Weights of a small GPT-style language model, trained from scratch on English Wikipedia: no biases in attention or MLP, tied embeddings.
Each number is 200 + 40 x the weight over its row's rms, rounded and kept within 0 to 999. Layers, rows and columns count from 0. The size before them is the row's rms in percent of the matrix's.

# gate: layer 4 MLP gate, 512x192, rms 0.178, rows 168-191, columns 96-191
# up: layer 4 MLP up, 512x192, rms 0.183, rows 168-191, columns 96-191
# down: layer 4 MLP down (transposed), 512x192, rms 0.169, rows 168-191, columns 96-191
gate168,104,219,130,197,197,185,216,201,238,234,172,179,195,249,241,196,131,195,265,255,294,131,192,184,242,233,217,133,236,211,219,150,241,156,160,195,174,127,210,194,223,176,160,140,184,185,159,201,235,181,239,173,186,99,268,257,211,184,167,213,189,177,222,195,230,128,246,213,173,166,152,207,267,197,280,234,190,217,185,220,167,178,153,171,200,209,178,221,199,186,188,194,179,166,188,244,187
up168,108,175,166,207,253,161,164,174,247,176,215,209,162,188,170,239,280,231,160,193,218,164,206,244,197,203,235,203,158,163,240,231,206,220,202,210,162,210,225,169,157,180,220,160,249,227,197,208,227,196,222,207,280,160,172,275,136,185,250,208,232,184,232,196,232,143,207,256,169,170,172,231,183,220,250,174,146,208,258,185,204,177,189,120,156,164,191,150,204,147,186,132,264,127,202,270,143
down168,102,196,168,169,191,212,227,258,234,212,248,118,195,164,129,179,222,165,228,200,185,152,225,150,229,207,225,90,193,191,186,196,146,197,124,213,212,189,167,220,240,211,170,170,289,207,188,233,175,227,217,134,185,209,195,242,246,269,187,190,207,223,163,245,192,196,230,183,224,206,235,196,179,181,196,183,181,152,252,218,191,182,152,237,158,147,169,273,216,185,183,147,223,188,258,205,264
gate169,100,206,143,131,183,168,259,284,218,229,244,193,216,195,234,214,171,186,202,225,188,165,196,229,196,200,209,257,231,246,223,207,249,172,205,132,233,213,157,215,160,198,211,176,268,178,206,180,160,117,200,277,267,123,258,197,207,205,138,195,299,155,280,136,238,215,192,187,141,166,214,211,210,209,180,221,144,267,267,190,236,129,225,218,158,223,199,223,227,169,208,208,180,231,122,106,154
up169,105,198,217,273,162,180,189,192,204,189,156,220,192,219,151,279,204,245,213,232,215,204,198,259,152,249,180,169,144,193,189,228,244,189,157,216,219,201,213,214,219,165,157,214,157,276,242,170,241,166,272,188,167,290,206,227,204,247,162,255,227,189,196,216,175,280,259,185,160,199,168,150,284,178,128,241,255,186,233,159,213,255,199,228,191,224,225,147,225,196,138,231,204,140,196,187,145
down169,099,217,131,257,187,228,204,177,194,153,260,167,203,79,199,216,247,135,193,203,196,160,198,160,167,198,156,222,243,192,229,184,200,205,200,211,217,204,244,240,154,229,346,222,205,176,230,206,118,217,223,245,188,124,166,192,193,213,196,213,241,204,96,189,192,185,203,241,166,264,172,170,144,186,231,124,182,175,198,187,318,190,160,242,281,267,236,186,148,242,195,245,177,246,160,252,237
gate170,089,185,217,165,243,156,225,189,201,239,155,171,204,141,214,218,248,118,206,230,192,159,153,238,213,219,155,171,186,182,139,225,173,152,196,231,206,171,146,174,151,101,187,136,157,222,200,204,207,195,235,205,244,204,141,147,243,201,166,193,144,167,218,229,150,196,240,147,183,223,165,219,214,152,195,144,160,269,178,198,230,220,226,155,181,155,191,267,202,189,210,133,232,268,134,249,174
up170,102,225,254,281,190,224,161,235,183,214,203,117,74,211,216,201,201,114,85,226,201,202,173,253,266,159,209,188,169,212,237,211,256,259,214,209,176,244,239,256,178,189,179,184,160,178,191,202,200,209,208,204,221,196,240,113,121,183,180,166,227,163,224,162,147,214,220,227,210,300,190,198,144,186,177,199,266,215,154,238,200,186,180,203,262,192,97,170,156,177,216,226,172,323,216,221,192
down170,098,245,223,199,194,245,225,172,157,199,153,159,246,216,222,181,169,177,310,157,205,141,243,220,201,176,142,202,206,269,179,153,152,168,205,283,249,224,258,227,174,170,272,184,220,219,169,205,207,251,186,137,219,273,207,181,185,134,226,276,165,185,182,208,152,147,222,175,168,222,151,167,215,210,227,229,199,159,119,219,180,277,205,202,233,204,195,264,205,201,207,170,146,137,194,265,167
gate171,101,145,219,243,229,216,203,189,171,142,189,209,181,163,161,250,152,152,240,140,150,209,170,170,166,173,184,236,224,156,196,154,183,169,175,157,164,218,163,163,212,184,251,127,210,171,246,223,169,223,204,218,185,220,218,174,255,179,236,265,179,174,240,233,234,126,167,249,262,160,228,164,161,242,175,171,156,204,294,151,159,256,261,228,224,204,219,220,237,188,207,164,268,261,216,198,239
up171,100,201,221,218,192,180,160,191,220,265,196,140,234,160,239,197,155,244,154,179,226,170,188,213,220,206,194,243,151,223,207,179,182,260,213,185,221,228,159,260,153,270,261,250,199,155,93,210,263,194,188,218,227,255,231,178,136,202,197,169,239,146,160,226,159,209,195,135,160,188,154,222,145,154,209,224,233,178,232,281,222,170,182,178,121,174,146,170,204,210,142,254,153,238,141,179,232
down171,097,171,173,210,136,242,213,230,198,181,214,186,131,224,200,174,174,186,214,163,241,180,323,192,140,211,246,178,197,215,196,231,265,237,201,223,196,165,198,242,215,174,205,184,224,244,145,195,164,245,115,185,154,142,161,201,206,146,259,160,162,212,282,160,217,205,212,259,282,269,185,252,206,184,219,249,207,207,212,179,218,230,218,87,206,249,213,211,211,261,236,203,201,178,199,214,120
gate172,108,211,100,237,87,137,209,132,218,186,219,163,201,180,208,160,216,228,304,181,205,154,201,210,234,212,254,244,194,170,283,190,173,222,233,222,157,200,229,162,194,214,234,121,154,320,244,221,254,203,182,227,151,217,110,185,174,212,188,129,161,167,224,230,178,244,155,129,206,174,188,151,191,192,193,204,199,257,155,197,189,130,172,203,161,193,240,191,152,195,215,218,196,177,172,195,274
up172,102,187,165,184,212,195,171,234,218,128,148,296,193,165,153,165,164,232,200,156,185,262,220,216,206,196,192,199,244,195,196,239,204,171,183,173,264,179,170,192,190,214,187,248,299,101,115,187,187,233,188,181,208,160,223,213,178,219,250,295,244,208,258,235,260,195,231,206,225,146,239,206,237,210,199,194,170,124,210,221,214,273,168,217,236,167,208,256,192,197,191,186,230,203,180,278,168
down172,108,101,169,135,220,188,206,175,295,158,241,192,202,106,91,259,187,178,121,140,224,183,161,183,276,176,212,209,257,133,99,194,276,174,185,274,213,172,235,202,169,270,186,195,217,164,204,195,209,202,287,252,249,170,258,219,162,176,188,150,240,237,216,249,206,195,221,194,160,171,208,209,163,265,182,215,224,127,178,185,240,174,136,252,253,183,198,208,162,189,215,257,195,244,236,173,200
gate173,107,209,201,132,111,214,244,150,161,198,261,149,172,203,257,198,101,180,208,198,168,166,218,206,235,237,205,169,178,209,249,287,224,179,247,169,252,212,237,221,165,190,214,181,182,214,220,186,257,179,146,270,222,164,184,161,175,193,166,219,196,243,158,223,150,171,246,202,168,190,235,173,180,229,189,179,253,159,251,207,180,185,234,195,178,210,177,220,237,198,206,212,191,190,269,261,219
up173,104,126,261,216,221,109,165,213,209,189,214,246,230,192,221,154,180,276,211,192,164,194,206,188,221,201,257,218,263,146,231,177,121,264,114,243,235,178,213,236,175,210,146,176,200,212,181,207,172,218,190,203,175,208,112,158,169,182,135,255,260,225,243,171,225,255,166,230,187,207,183,242,140,156,134,220,171,247,201,163,87,220,138,235,283,169,208,207,200,213,194,170,217,167,237,232,140
down173,093,225,237,205,103,185,258,220,176,255,195,117,243,239,208,169,148,189,172,145,216,243,169,169,291,186,228,152,198,232,199,202,193,214,205,223,294,203,115,214,171,124,143,204,278,250,112,221,166,216,155,170,131,205,194,211,229,144,187,182,238,232,203,160,158,222,213,202,145,260,268,274,234,252,247,161,210,192,233,215,175,145,235,263,176,104,180,193,225,216,220,200,182,196,133,146,242
gate174,096,189,231,183,188,189,265,202,197,248,144,190,186,158,258,253,239,212,161,149,221,224,160,165,182,180,135,202,236,209,246,166,166,244,252,172,230,151,236,270,222,258,270,234,222,254,205,155,172,183,293,261,205,209,209,218,207,252,207,128,270,229,191,159,284,204,235,238,132,284,171,172,203,209,224,150,185,201,151,207,226,230,128,224,196,196,142,194,218,281,157,152,171,223,161,127,148
up174,104,212,223,223,200,164,180,145,251,189,155,230,244,275,166,206,136,207,201,264,185,217,228,235,192,204,269,177,215,134,199,213,207,200,138,175,213,179,171,214,164,157,132,247,228,194,123,166,168,261,107,140,189,260,193,135,141,211,121,246,156,198,191,232,200,227,215,128,157,137,232,186,216,231,231,176,227,229,216,190,236,224,167,247,154,226,206,244,210,64,210,206,242,223,202,223,230
down174,095,174,180,215,179,221,189,247,193,144,259,216,199,133,217,225,255,193,221,202,198,142,173,206,207,199,229,189,151,230,230,198,204,202,201,202,188,212,199,198,300,137,165,144,237,180,217,215,260,127,220,180,217,186,211,224,214,205,250,226,156,138,190,145,254,95,196,193,262,214,260,174,225,190,213,207,243,207,246,258,184,178,182,166,186,234,135,156,186,245,236,226,148,95,202,163,211
gate175,092,171,160,240,212,195,232,162,163,258,196,187,172,134,174,227,184,215,222,234,178,158,190,212,161,223,195,184,200,222,160,169,354,302,263,219,135,115,261,274,147,181,214,206,192,181,222,201,270,231,179,267,183,183,208,259,160,171,178,174,185,244,229,187,161,144,114,254,206,274,206,217,156,254,178,206,243,286,224,197,262,225,206,200,228,177,223,213,203,181,239,175,183,201,202,254,179
up175,103,170,213,250,204,174,236,196,167,213,215,198,202,215,139,228,269,248,208,175,234,141,192,191,218,230,183,138,165,209,217,172,279,269,201,248,162,157,194,244,219,164,249,142,170,189,167,175,208,224,230,210,216,159,258,226,162,150,180,205,229,216,140,169,194,43,111,234,205,203,209,200,264,207,167,247,192,207,170,159,258,223,191,180,193,223,216,205,236,169,136,161,202,209,162,190,213
down175,098,207,183,208,196,225,195,162,172,229,199,190,203,171,172,190,200,116,142,223,173,208,165,203,203,188,98,215,214,158,168,187,180,256,151,193,251,123,96,201,166,175,177,172,148,188,243,157,176,318,214,169,224,256,213,144,160,188,210,230,179,200,227,241,121,212,262,253,136,258,227,177,264,156,147,173,162,295,179,192,165,224,203,221,298,195,163,238,259,186,198,151,205,160,250,167,182
gate176,096,196,190,182,239,252,223,223,213,197,234,254,168,196,212,179,206,198,226,255,216,106,117,239,215,252,161,167,270,143,180,162,186,153,170,173,186,202,195,193,226,186,208,194,195,188,131,156,121,310,228,216,220,276,231,221,252,272,189,209,198,145,158,180,189,201,210,216,229,179,125,119,180,210,132,205,160,178,215,126,197,176,226,187,231,127,191,213,222,222,128,146,147,190,232,147,192
up176,102,250,203,134,198,213,231,206,197,210,265,305,199,233,183,189,167,157,235,160,237,90,215,265,265,267,211,162,258,218,200,252,203,205,258,177,230,245,222,181,212,152,217,242,200,266,143,221,277,255,222,255,250,325,188,174,205,219,192,165,200,132,189,151,211,144,213,176,197,168,146,212,146,193,167,180,244,218,153,159,200,166,120,230,223,239,211,177,301,239,214,143,155,249,231,150,244
down176,095,228,137,167,234,268,172,186,198,194,188,208,255,191,130,227,174,177,210,172,226,255,222,121,173,234,156,252,206,199,207,214,190,200,195,198,219,205,210,182,183,209,171,164,218,172,196,144,213,139,160,218,234,171,170,244,207,188,245,257,180,289,160,215,210,290,244,271,217,214,213,195,226,235,168,217,134,186,260,179,239,204,191,149,212,227,159,192,152,175,155,159,224,189,242,248,141
gate177,113,230,248,189,204,169,136,201,224,183,249,139,236,137,176,184,230,167,212,203,266,190,235,175,195,195,158,193,273,178,167,293,198,127,210,222,178,216,212,198,177,167,198,177,197,231,144,199,148,262,193,190,238,188,162,229,194,202,174,183,216,168,180,219,154,250,175,229,164,149,194,115,233,236,269,211,192,211,122,157,231,241,156,112,176,96,242,178,167,245,195,164,183,220,230,135,160
up177,115,173,199,133,193,139,166,157,189,209,221,177,197,147,180,230,152,192,216,192,257,181,209,144,199,220,184,223,234,111,208,206,209,179,242,241,162,203,216,269,197,141,238,166,177,242,139,168,228,205,215,201,212,176,199,188,149,163,191,153,193,209,264,248,191,221,241,240,165,105,187,90,184,227,189,201,188,154,162,167,207,177,229,156,134,169,230,226,196,190,237,205,178,228,199,84,233
down177,112,187,211,221,197,227,186,221,219,250,278,221,188,173,203,231,180,227,192,169,268,199,172,129,171,205,179,148,204,201,252,204,183,147,220,286,202,248,204,175,180,212,206,152,244,162,151,237,143,230,182,126,108,178,300,176,225,179,206,224,269,160,153,187,201,151,176,238,229,150,186,134,231,329,217,221,222,164,204,218,195,191,243,150,249,109,251,103,176,220,262,153,209,158,189,157,161
gate178,094,141,238,183,205,231,165,116,164,267,123,171,254,211,175,223,200,166,204,231,227,137,197,186,197,174,233,240,215,128,320,98,202,177,256,111,170,240,194,219,171,143,208,274,229,122,76,247,223,207,271,211,159,193,187,176,184,153,247,154,178,199,189,184,229,192,195,154,154,206,189,244,173,207,157,267,215,175,196,206,254,226,185,153,216,157,104,174,195,259,191,197,166,126,274,197,225
up178,097,202,242,211,199,142,251,209,206,207,150,141,114,142,198,205,153,135,213,191,220,266,152,279,212,214,214,177,242,127,187,224,163,151,219,202,153,204,231,163,215,279,157,218,179,159,169,227,204,209,182,205,233,176,220,242,175,155,128,188,236,149,256,234,262,220,262,261,198,149,174,212,246,173,162,197,173,119,243,214,253,201,164,215,191,173,212,165,215,215,148,157,218,252,163,265,135
down178,100,232,158,162,139,185,185,240,191,173,244,162,278,224,217,225,194,261,205,220,205,212,231,327,188,277,150,274,247,207,225,182,194,178,118,151,195,276,177,220,286,252,183,275,146,204,164,268,191,238,160,250,134,199,255,238,160,244,168,161,146,263,231,168,155,225,228,180,148,172,195,202,188,219,218,157,164,267,245,188,201,201,176,228,197,217,161,180,233,155,273,149,185,155,212,243,215
gate179,101,269,188,250,207,327,150,215,200,151,208,174,219,225,237,175,224,224,196,208,229,191,301,166,166,233,187,255,140,69,180,214,256,243,208,184,200,269,248,180,247,155,165,224,228,178,182,153,149,202,102,281,258,202,214,198,212,206,275,235,218,217,147,152,246,217,177,242,214,263,241,215,198,188,228,213,125,221,204,230,178,164,175,220,239,252,243,239,189,300,223,218,197,241,196,209,134
up179,094,250,226,225,217,257,161,231,242,212,267,209,182,228,185,144,171,191,179,177,245,200,216,202,139,139,180,185,169,175,252,214,226,285,297,234,158,210,211,232,182,261,139,230,176,203,262,185,221,256,167,166,220,203,220,225,191,222,247,229,210,208,98,221,281,237,211,309,188,281,249,178,259,206,125,233,197,204,220,222,123,223,222,180,189,162,239,230,168,266,252,245,296,234,164,191,126
down179,104,233,205,219,216,178,167,181,223,176,121,186,208,178,201,189,162,140,227,107,194,176,173,193,171,294,149,191,188,167,236,136,200,135,146,220,143,201,227,162,205,172,226,203,191,209,175,225,252,265,276,208,261,214,163,136,226,181,172,137,269,229,184,219,217,210,205,222,222,168,170,286,272,223,187,228,107,207,222,141,116,238,226,210,204,213,177,172,220,184,217,204,170,247,165,232,219
gate180,103,216,176,145,216,211,288,220,117,180,175,223,191,214,196,252,226,163,218,135,224,244,258,101,152,215,201,312,134,210,213,204,175,191,209,190,203,242,284,151,196,208,191,307,149,277,167,249,232,225,214,133,262,213,208,249,187,150,121,273,158,221,157,240,227,228,228,207,228,179,196,174,113,156,159,200,181,195,156,168,198,225,272,203,234,175,198,176,194,221,180,209,190,183,220,229,242
up180,103,107,266,256,241,198,285,215,179,150,288,164,202,164,211,222,140,197,241,218,184,256,221,215,210,213,201,173,212,261,205,213,170,215,314,286,262,193,175,191,162,205,201,230,196,155,223,250,193,142,250,226,182,236,259,164,241,244,236,232,232,149,190,165,279,175,275,188,213,207,158,203,191,276,272,184,170,198,189,236,169,168,183,249,214,284,155,203,216,245,202,262,145,195,220,109,196
down180,106,286,288,213,173,257,213,130,245,153,185,164,199,250,220,193,194,209,252,145,234,228,193,189,247,214,187,252,206,200,137,235,304,192,171,157,229,212,160,136,300,320,193,243,182,247,198,181,250,174,138,193,142,169,196,190,195,178,224,189,211,206,204,191,207,187,230,165,103,145,232,225,202,195,204,191,157,214,144,227,197,187,197,135,217,213,185,238,240,205,138,215,119,189,257,207,197
gate181,089,220,193,236,108,193,217,195,231,224,239,195,146,130,160,272,184,237,243,225,267,241,163,228,206,235,104,206,191,174,184,215,200,206,168,201,153,186,295,227,264,137,232,160,160,198,204,234,153,223,298,169,225,107,150,223,162,130,210,221,235,239,204,140,184,222,155,266,202,160,225,221,193,167,140,195,156,169,210,196,263,139,224,179,215,198,222,183,205,169,253,160,247,168,210,211,172
up181,085,174,238,134,212,166,195,265,184,246,304,206,214,139,164,229,185,224,157,228,200,165,170,197,220,154,231,231,184,216,113,213,224,176,155,210,180,298,191,199,268,258,138,213,208,140,225,159,194,205,261,315,211,219,244,120,214,221,201,229,235,202,192,229,261,228,194,212,194,241,213,192,197,152,261,159,226,177,168,239,258,269,228,126,255,138,262,181,173,176,247,202,264,220,241,154,262
down181,097,241,180,149,191,159,265,179,192,141,153,213,177,261,183,217,192,176,147,196,241,205,145,243,233,199,202,178,140,195,197,193,158,158,156,144,201,214,188,181,311,151,208,211,225,176,194,165,214,185,159,196,152,223,173,163,157,179,248,226,219,195,171,224,189,220,189,197,224,163,210,150,220,208,226,114,282,208,280,153,238,210,198,202,128,220,252,189,160,196,143,259,231,228,222,180,219
gate182,100,243,251,269,160,246,167,236,198,159,220,161,150,228,260,224,188,261,250,206,149,167,142,200,187,217,286,181,131,190,140,167,199,180,279,238,208,187,239,220,244,258,184,169,228,192,224,160,214,212,230,208,256,199,141,271,152,220,214,189,149,205,232,154,168,196,190,136,205,237,219,191,194,211,195,184,238,246,209,224,179,186,148,222,222,192,175,167,205,197,205,244,245,182,276,275,209
up182,097,187,233,178,127,216,200,133,144,173,171,241,255,291,166,262,196,164,182,222,177,191,187,173,174,240,262,232,179,159,203,159,219,198,235,177,141,224,198,252,159,264,219,225,291,172,205,193,205,262,189,218,227,149,161,291,255,131,264,116,190,244,250,182,192,262,198,205,170,233,197,175,199,180,181,228,148,237,229,176,221,266,219,180,181,246,283,168,194,188,129,218,128,195,165,150,217
down182,101,164,227,137,187,214,142,206,198,179,211,160,222,155,248,177,136,224,196,242,191,198,134,200,190,266,183,192,129,213,139,90,231,212,194,239,173,198,214,177,195,206,148,172,212,188,199,272,199,135,158,286,308,236,189,222,197,200,173,167,183,209,221,187,234,206,192,181,241,125,135,219,183,218,242,166,214,271,194,195,167,132,215,274,250,226,234,154,110,231,193,261,231,144,149,165,197
gate183,089,210,200,222,207,218,184,168,225,195,223,199,189,194,247,220,209,263,203,181,175,234,150,237,169,157,234,215,247,230,252,126,201,183,239,206,212,195,171,183,222,266,180,157,180,219,258,227,189,262,188,160,208,239,160,210,264,193,150,258,163,152,271,153,205,158,175,221,197,278,243,205,235,175,303,229,183,221,232,249,142,139,195,197,194,271,196,171,226,253,277,263,233,188,243,214,283
up183,094,131,271,186,165,189,213,212,236,196,171,111,183,220,133,204,202,183,237,222,205,131,196,171,235,242,205,196,233,221,250,238,216,188,153,240,138,249,223,184,173,119,251,205,261,170,172,222,259,232,248,231,162,172,188,189,193,196,174,153,181,246,205,178,174,265,227,199,190,209,149,237,126,207,164,158,183,165,77,113,228,234,211,285,251,195,181,243,168,206,161,123,94,196,166,185,245
down183,100,167,146,171,239,142,223,190,198,201,192,169,212,251,185,314,191,196,259,114,236,259,257,157,230,245,241,208,166,172,226,159,181,224,238,231,143,172,207,149,151,233,202,217,211,216,231,207,201,219,195,168,172,166,187,206,178,260,207,150,166,252,172,187,243,169,114,159,216,183,223,194,303,131,178,234,227,195,164,238,182,118,166,163,223,174,218,139,200,154,180,170,219,141,226,176,185
gate184,100,202,253,185,190,247,179,183,187,177,206,251,299,183,207,200,165,172,98,221,149,215,164,248,141,258,149,200,165,242,197,161,173,188,189,198,162,177,213,216,177,248,220,232,241,210,175,158,222,241,179,149,182,326,231,196,224,203,268,221,245,236,181,205,157,189,186,208,162,166,222,169,164,197,189,159,161,171,119,206,225,194,185,197,202,250,218,199,219,194,247,237,228,209,233,137,200
up184,105,206,167,209,162,226,222,209,238,170,246,158,139,228,179,278,148,187,226,303,150,179,117,247,165,232,154,171,120,153,168,154,189,187,184,220,190,265,218,183,193,210,216,238,263,167,256,169,199,187,221,201,196,227,207,237,214,188,254,191,217,231,164,197,186,226,220,170,117,262,200,183,172,208,201,143,157,181,152,250,151,128,170,214,216,176,199,196,147,180,225,208,185,187,225,186,214
down184,108,282,230,178,180,174,185,167,179,221,238,181,206,229,174,229,225,233,200,220,224,219,239,172,175,224,234,219,254,207,187,187,149,247,211,182,217,209,243,232,172,190,225,230,225,161,221,232,210,280,247,231,214,159,207,197,241,166,241,193,118,118,180,241,257,178,217,170,186,104,217,179,203,142,162,224,140,301,248,180,271,167,228,174,166,235,223,280,196,249,184,199,194,230,229,185,219
gate185,106,196,192,233,144,200,263,206,188,252,230,224,200,188,216,139,263,270,171,186,213,234,106,187,228,138,215,175,214,256,179,229,231,259,182,258,195,180,274,150,250,186,217,148,206,180,211,152,168,204,137,185,166,225,135,260,181,230,206,205,188,227,192,286,262,251,233,129,169,162,160,176,261,195,258,240,204,248,201,177,190,193,198,305,264,187,248,170,277,208,207,191,244,193,187,174,106
up185,103,213,256,189,199,221,210,264,224,245,153,146,267,173,180,189,169,228,160,216,115,125,205,283,277,266,193,198,151,192,207,249,204,169,183,132,189,244,221,231,208,127,184,197,273,146,186,181,110,201,212,169,159,192,153,227,203,198,249,201,209,199,179,259,109,226,140,300,243,265,199,221,207,240,161,187,291,212,153,202,176,244,215,247,139,199,221,276,116,166,196,190,144,193,169,155,251
down185,095,207,213,165,244,240,245,266,254,141,200,241,176,217,199,200,224,169,208,163,193,228,205,248,212,156,225,173,192,245,243,173,202,237,289,182,191,194,215,142,243,151,253,179,216,244,275,234,195,204,244,128,157,200,243,240,241,215,249,240,231,132,183,164,227,196,240,156,253,227,219,181,219,151,184,258,223,161,256,195,202,122,163,273,225,207,268,169,130,197,231,170,183,221,189,243,144
gate186,098,257,185,88,223,203,205,180,238,209,177,206,192,170,201,201,184,163,233,144,173,156,226,191,284,206,144,184,269,163,172,156,283,192,206,209,147,282,240,231,224,173,190,169,300,220,202,202,192,192,248,195,159,72,205,195,165,198,139,213,241,160,190,180,151,205,177,281,189,244,244,225,192,187,153,186,194,227,114,173,233,226,148,215,209,182,154,224,186,250,177,246,211,216,172,171,199
up186,095,168,222,225,296,242,217,157,201,266,199,209,174,201,134,86,235,189,176,166,204,284,234,124,229,167,235,228,190,208,209,274,131,253,196,247,237,199,220,203,98,260,255,178,134,188,215,191,202,181,228,283,215,184,232,168,214,161,231,231,151,205,177,225,194,147,149,230,163,238,223,196,215,152,191,263,200,225,292,169,118,195,227,266,183,220,213,182,276,238,245,222,193,187,121,204,196
down186,096,215,134,172,199,156,242,237,192,232,242,190,221,124,170,275,224,220,198,206,268,187,249,180,198,173,228,159,242,173,174,112,256,174,200,198,185,219,225,221,226,246,237,188,236,152,165,196,255,200,163,224,145,166,157,313,328,201,157,166,203,246,218,196,201,176,237,242,226,183,193,220,240,223,248,185,216,210,232,204,205,190,169,134,225,214,185,164,161,222,251,178,212,255,268,173,180
gate187,093,226,280,237,171,216,118,121,106,189,267,210,143,245,236,193,179,189,156,147,177,174,188,233,142,306,163,167,229,206,222,201,205,183,206,233,256,235,111,190,201,147,282,237,198,224,202,195,230,223,218,204,173,235,167,154,197,231,193,189,207,190,205,225,235,188,157,280,175,190,271,175,240,238,133,223,247,118,201,255,192,241,184,262,184,232,233,160,135,231,182,182,281,244,301,250,246
up187,099,121,146,193,283,195,254,158,209,191,251,183,243,122,178,182,274,153,216,252,180,271,243,130,188,185,206,212,207,207,158,177,209,149,216,217,185,167,259,191,225,188,211,148,195,204,193,237,150,108,234,241,167,88,267,164,225,199,249,180,155,131,217,235,206,159,217,152,216,171,254,248,176,252,175,228,275,218,151,226,226,217,198,199,190,245,246,273,173,247,206,154,153,172,190,155,249
down187,104,249,227,241,183,236,209,152,166,138,148,185,234,195,268,292,243,226,219,161,167,198,190,217,246,252,164,159,169,190,211,170,168,230,170,126,197,196,200,155,219,224,258,241,209,233,209,240,222,236,131,192,185,219,174,194,213,269,173,232,147,249,145,266,193,216,197,143,175,199,174,160,217,246,177,210,162,202,209,263,162,198,178,174,253,244,167,208,254,226,265,208,251,215,207,194,219
gate188,107,284,251,159,135,174,211,175,158,133,138,170,185,287,166,219,186,239,216,206,202,162,216,200,186,181,150,189,206,213,228,152,244,180,199,175,211,235,192,188,234,121,140,149,248,186,141,259,211,266,220,244,171,192,159,101,186,222,165,224,198,209,255,251,224,207,220,134,179,180,241,256,154,234,203,216,268,197,207,182,217,168,248,183,166,260,264,195,254,149,262,134,222,167,255,183,166
up188,105,172,234,226,186,196,239,273,146,301,220,170,195,209,213,133,199,144,168,137,215,259,199,172,278,199,217,176,156,174,178,160,255,167,225,208,143,216,163,262,282,205,173,227,255,188,197,278,245,176,226,148,228,207,149,213,229,286,224,169,274,200,211,192,164,172,193,194,241,238,228,265,171,210,216,309,230,205,164,216,187,220,187,247,203,203,188,175,140,223,228,153,127,196,124,180,198
down188,102,135,208,194,159,228,219,177,168,234,172,236,228,265,237,186,221,215,192,240,184,151,178,230,225,113,253,212,262,182,185,183,163,212,136,265,156,257,177,150,163,178,168,96,125,224,213,171,198,289,162,113,212,162,152,145,192,205,187,204,163,216,279,141,208,250,131,275,197,194,160,132,242,179,146,154,243,203,169,205,242,243,181,232,221,248,227,188,141,152,215,243,144,128,221,178,126
gate189,108,207,205,191,238,149,233,206,166,183,231,304,210,153,149,242,198,142,221,235,189,257,206,120,142,178,234,231,184,207,207,157,152,155,233,165,155,227,159,256,198,223,147,245,178,189,209,228,177,162,268,220,294,224,248,131,201,231,185,187,152,221,194,222,193,214,202,170,221,158,237,116,146,230,99,200,151,126,196,264,150,244,142,178,208,272,252,189,211,219,175,213,184,169,286,206,208
up189,103,191,244,166,240,119,304,251,158,123,240,255,191,228,236,141,230,195,235,199,196,232,220,244,191,112,240,159,286,166,87,184,214,157,219,257,234,220,153,164,165,184,223,268,185,252,157,177,260,235,118,191,130,214,193,180,182,232,151,159,305,154,144,227,205,237,218,252,107,193,216,219,201,244,201,249,325,200,228,217,215,192,240,290,239,197,199,228,179,240,211,185,184,203,167,195,166
down189,095,180,248,115,190,283,136,156,198,167,262,95,255,226,216,141,240,316,163,183,208,220,249,175,215,285,192,194,199,197,288,143,122,181,209,202,223,210,226,222,148,188,220,186,116,259,225,178,219,191,208,168,273,141,209,234,218,227,189,224,200,197,249,121,218,154,171,164,130,197,211,210,216,236,179,237,194,238,256,189,196,182,174,291,229,241,287,217,286,258,280,211,217,199,220,215,214
gate190,089,129,193,146,227,183,166,171,207,199,229,211,188,185,239,229,200,203,251,166,204,167,196,256,244,260,193,163,175,166,218,175,219,243,205,156,278,237,145,235,187,240,277,280,207,144,204,186,257,244,268,153,209,215,269,201,170,253,178,234,156,198,129,211,295,173,176,151,205,223,269,257,215,208,192,182,146,207,237,179,174,145,188,189,245,227,140,232,125,202,195,201,153,299,197,191,196
up190,095,193,225,225,183,203,166,169,263,224,218,243,179,203,187,156,168,163,249,272,149,300,171,213,223,224,183,129,245,212,199,177,158,228,192,136,133,179,209,258,173,231,142,271,161,171,218,167,250,208,211,150,171,199,269,165,188,174,220,181,259,166,144,246,202,195,208,223,139,215,231,226,174,175,272,131,210,118,187,134,255,200,193,203,248,183,173,162,194,125,196,215,143,199,153,343,223
down190,101,193,165,240,200,146,175,167,225,185,182,149,200,264,198,184,197,139,101,129,145,224,209,159,220,229,224,245,159,169,209,197,163,182,145,203,172,215,217,254,158,202,269,246,115,160,143,144,212,194,254,290,205,149,188,179,262,264,110,203,247,266,173,250,207,202,195,198,144,250,233,185,249,163,146,182,202,240,255,251,133,285,227,186,163,199,223,172,161,218,168,256,236,150,225,174,112
gate191,095,205,151,265,190,93,203,206,234,206,229,141,170,211,178,219,136,191,230,114,195,196,247,206,106,259,209,128,217,250,207,165,152,220,157,159,271,188,238,208,249,196,177,145,231,189,220,173,257,164,256,155,176,217,212,184,226,261,170,228,191,232,205,167,220,146,215,187,205,134,166,144,182,279,146,219,214,252,194,248,259,156,190,176,232,126,179,173,220,168,207,145,169,230,217,219,193
up191,101,204,192,215,229,136,235,184,202,194,195,184,171,226,260,186,270,172,204,173,197,207,185,157,165,245,148,248,183,172,197,189,151,250,182,213,159,237,162,189,261,146,190,253,180,265,215,160,213,215,138,252,250,259,271,234,168,231,181,175,228,194,172,213,217,230,193,150,218,237,220,253,198,236,161,259,172,165,286,168,200,227,179,193,229,183,158,201,108,274,225,265,178,216,195,199,271
down191,108,209,274,192,202,211,232,238,209,246,220,169,145,191,222,184,178,191,262,144,177,235,166,227,180,212,161,217,100,173,229,182,203,167,212,216,216,119,234,156,144,176,105,181,130,227,221,214,294,205,167,241,180,268,199,223,263,157,206,266,240,193,215,197,186,200,156,173,218,181,162,222,155,219,218,178,221,204,210,163,178,271,154,250,211,220,210,166,216,213,185,222,247,234,189,158,231